python train.py --num_hidden_layers=8 --hidden_size=160 --num_attention_heads=5 --num_key_value_heads=1 --head_dim=32 --intermediate_size=320 --vocab_size=1024 --hidden_act="swiglu" --norm="rmsnorm" --norm_place="pre" --norm_eps=1e-06 --positions="rope" --rope_theta=4310.0 --rope_fraction=0.25 --qk_norm=false --attn_scale=0.177 --bias="none" --tie_word_embeddings=false --parallel_block=false --init="normal" --init_std_qkv=0.0477 --init_std_o=0.0 --init_std_up=0.0477 --init_std_down=0.0 --init_mimetic=0.5 --optimizer="muon" --learning_rate=0.00128 --beta1=0.9 --weight_decay=0.12 --lr_head=0.00455 --max_grad_norm=1.0 --warmup_steps=200 --schedule="wsd" --decay_fraction=0.876 --decay_shape="sqrt" --final_lr_fraction=0.05 --batch_tokens=[8192, 16384, 24576] --max_seq_len=256 --doc_mask=true --train_tokens=127200000 --max_steps=8618 --dataset="wikipedia_en"
Each number is 50 + 12 x the weight over its row's rms, rounded and kept within 0 to 99. Layers, rows and columns count from 0. The size before them is the row's rms in percent of the matrix's.

# layer 2 MLP up, 320x160, rms 0.0648, rows 217-225, columns 0-159
096:32 41 47 22 64 40 59 64 52 61 31 53 56 59 49 42 32 48 45 32 45 60 72 30 60 61 29 40 68 37 56 37 57 49 58 31 55 55 52 27 45 53 65 40 52 34 71 26 45 43 33 37 64 43 35 47 75 25 51 36 53 52 52 67 68 58 19 72 48 53 24 67 61 55 54 54 55 53 56 42 26 45 67 49 45 64 36 59 45 61 43 61 58 60 60 36 67 57 59 53 38 49 56 63 49 49 53 41 63 40 31 36 36 51 52 54 63 54 58 37 45 47 58 36 36 29 61 54 44 49 46 71 40 49 43 58 50 42 29 54 63 30 40 63 55 57 54 47 52 40 70 58 53 57 65 46 58 44 38 62
097:48 77 68 48 38 50 49 46 70 64 41 44 61 40 44 47 62 49 57 73 38 52 32 54 55 57 43 52 73 59 40 52 37 42 58 66 27 55 43 38 28 48 46 51 71 57 65 53 57 47 46 47 47 62 56 44 49 50 47 33 44 49 64 52 45 49 49 32 40 45 70 60 44 28 48 27 47 39 50 42 32 33 53 46 62 62 39 53 34 61 61 40 52 31 39 47 54 41 43 41 35 71 50 44 75 47 31 64 33 53 34 65 48 70 76 65 45 52 48 51 39 33 48 58 38 59 60 58 48 68 53 35 53 40 76 69 64 37 54 39 62 57 42 71 51 34 62 75 20 59 49 48 48 52 18 47 48 54 41 44
101:42 64 40 62 30 57 47 72 60 46 64 53 49 41 69 52 53 46 57 72 51 56 51 35 44 39 18 41 51 34 44 71 50 41 62 31 47 54 59 57 65 51 44 65 48 39 62 56 39 41 55 51 42 61 63 38 17 39 47 48 45 39 59 72 40 33 60 57 56 41 43 54 63 43 65 60 41 34 55 49 65 63 40 61 42 73 60 54 95 60 56 42 75 41 44 61 47 62 40 29 72 53 56 47 60 18 43 54 34 50 37 43 75 57 52 51 58 40 51 44 67 50 56 58 67 51 53 52 73 51 50 50 43 63 63 65 32 58 43 48 59 65 53 63 67 53 50 52 53 65 58 58 53 66 59 53 57 37 56 45
101:60 56 47 71 58 46 49 55 51 55 56 38 34 57 49 54 36 47 41 47 37 48 36 45 60 32 23 36 62 46 47 62 54 58 50 49 84 17 61 47 55 68 59 25 36 36 62 41 48 60 56 34 32 38 48 52 45 54 53 52 59 45 23 64 54 48 50 53 71 57 42 38 52 56 71 53 51 47 48 61 68 48 49 48 25 35 62 51 51 70 54 56 36 56 41 39 55 48 45 68 45 60 55 35 31 60 51 54 32 42 45 61 72 64 62 47 53 36 70 65 50 37 52 58 53 37 73 55 21 54 41 48 66 69 25 48 43 35 46 43 30 41 46 45 55 29 38 49 76 53 48 33 56 72 58 49 49 66 49 52
097:48 35 77 41 55 41 63 50 69 44 47 44 61 53 44 50 54 40 53 36 44 48 47 73 54 60 29 59 52 60 57 47 39 51 67 52 49 64 61 62 29 50 89 18 61 57 69 64 45 72 64 55 29 44 39 57 51 49 35 50 31 39 43 57 41 41 53 51 47 47 42 65 31 71 34 20 43 55 54 44 43 45 53 40 62 58 44 42 61 43 46 56 43 43 46 50 54 49 54 45 55 34 38 40 61 46 69 40 60 34 33 45 76 54 42 38 39 50 43 63 37 61 50 58 24 46 51 68 28 60 66 79 44 48 37 41 59 60 56 57 39 45 40 73 54 52 54 37 35 62 36 57 57 63 50 46 27 38 43 53
107:37 50 46 56 39 60 24 28 45 38 38 43 58 39 62 39 55 50 48 57 57 42 49 67 18 60 56 35 45 58 41 59 50 56 31 75 52 54 42 45 45 40 64 44 50 55 56 52 52 41 51 32 53 50 57 61 55 57 38 48 28 53 45 70 48 31 77 43 56 23 57 40 33 39 38 61 64 60 68 38 72 58 43 56 68 57 48 37 33 46 64 60 39 46 47 55 49 71 49 40 56 37 40 61 61 55 66 60 34 62 55 55 22 48 35 54 53 53 45 62 56 53 76 65 37 60 51 47 50 60 54 36 41 40 61 41 63 51 81 43 48 31 48 56 26 51 51 62 67 67 40 46 53 28 35 81 49 43 55 52
105:38 57 60 60 54 53 59 53 48 49 55 58 56 48 44 33 47 37 59 57 49 62 59 69 55 43 39 31 35 64 48 62 60 39 57 45 55 45 71 35 35 17 60 39 57 49 51 56 51 75 41 49 73 54 31 52 61 70 63 59 61 51 49 57 54 59 49 35 48 46 57 31 39 44 51 44 51 46 30 38 80 64 57 38 49 65 59 59 42 60 60 61 57 35 52 43 49 61 57 32 45 63 48 63 60 55 56 36 40 45 47 86 64 55 43 48 71 46 42 57 42 52 52 80 42 24 79 48 55 57 79 48 41 51 49 50 57 45 43 58 31 73 59 62 61 59 43 60 47 37 74 27 31 63 51 43 38 52 62 61
098:55 39 48 32 52 55 55 34 59 61 52 53 52 49 51 42 13 51 46 57 50 71 50 53 47 68 27 56 53 69 53 11 32 59 46 44 57 39 48 38 59 33 35 67 66 41 38 51 47 59 52 30 59 47 48 39 57 58 51 41 68 40 44 41 62 49 47 32 49 25 44 52 37 44 37 48 52 53 49 67 51 47 50 13 46 58 35 55 61 64 35 56 45 41 50 32 59 38 44 53 59 49 41 71 49 56 53 50 32 57 55 66 35 53 54 43 54 28 63 65 70 34 61 49 66 43 47 45 64 37 56 66 66 60 52 45 59 47 52 55 51 34 71 56 53 36 36 75 47 60 42 35 66 55 54 54 54 20 55 28
108:59 27 46 53 69 54 41 51 45 43 45 61 73 57 41 33 59 42 51 77 63 58 43 28 65 40 57 39 43 38 67 55 35 59 49 10 43 48 45 20 49 62 62 74 49 54 66 28 37 45 62 50 36 62 32 49 39 59 46 47 37 73 50 39 50 38 60 72 65 56 52 41 54 53 43 44 39 43 79 38 43 27 48 46 54 41 39 33 37 39 53 37 45 35 40 47 37 55 45 53 61 41 43 58 48 52 57 45 50 49 48 53 45 60 54 46 43 37 45 40 43 57 58 47 46 48 48 64 51 65 59 53 48 70 44 47 31 74 67 50 60 37 48 56 30 55 53 43 67 50 63 49 88 20 54 51 47 57 57 40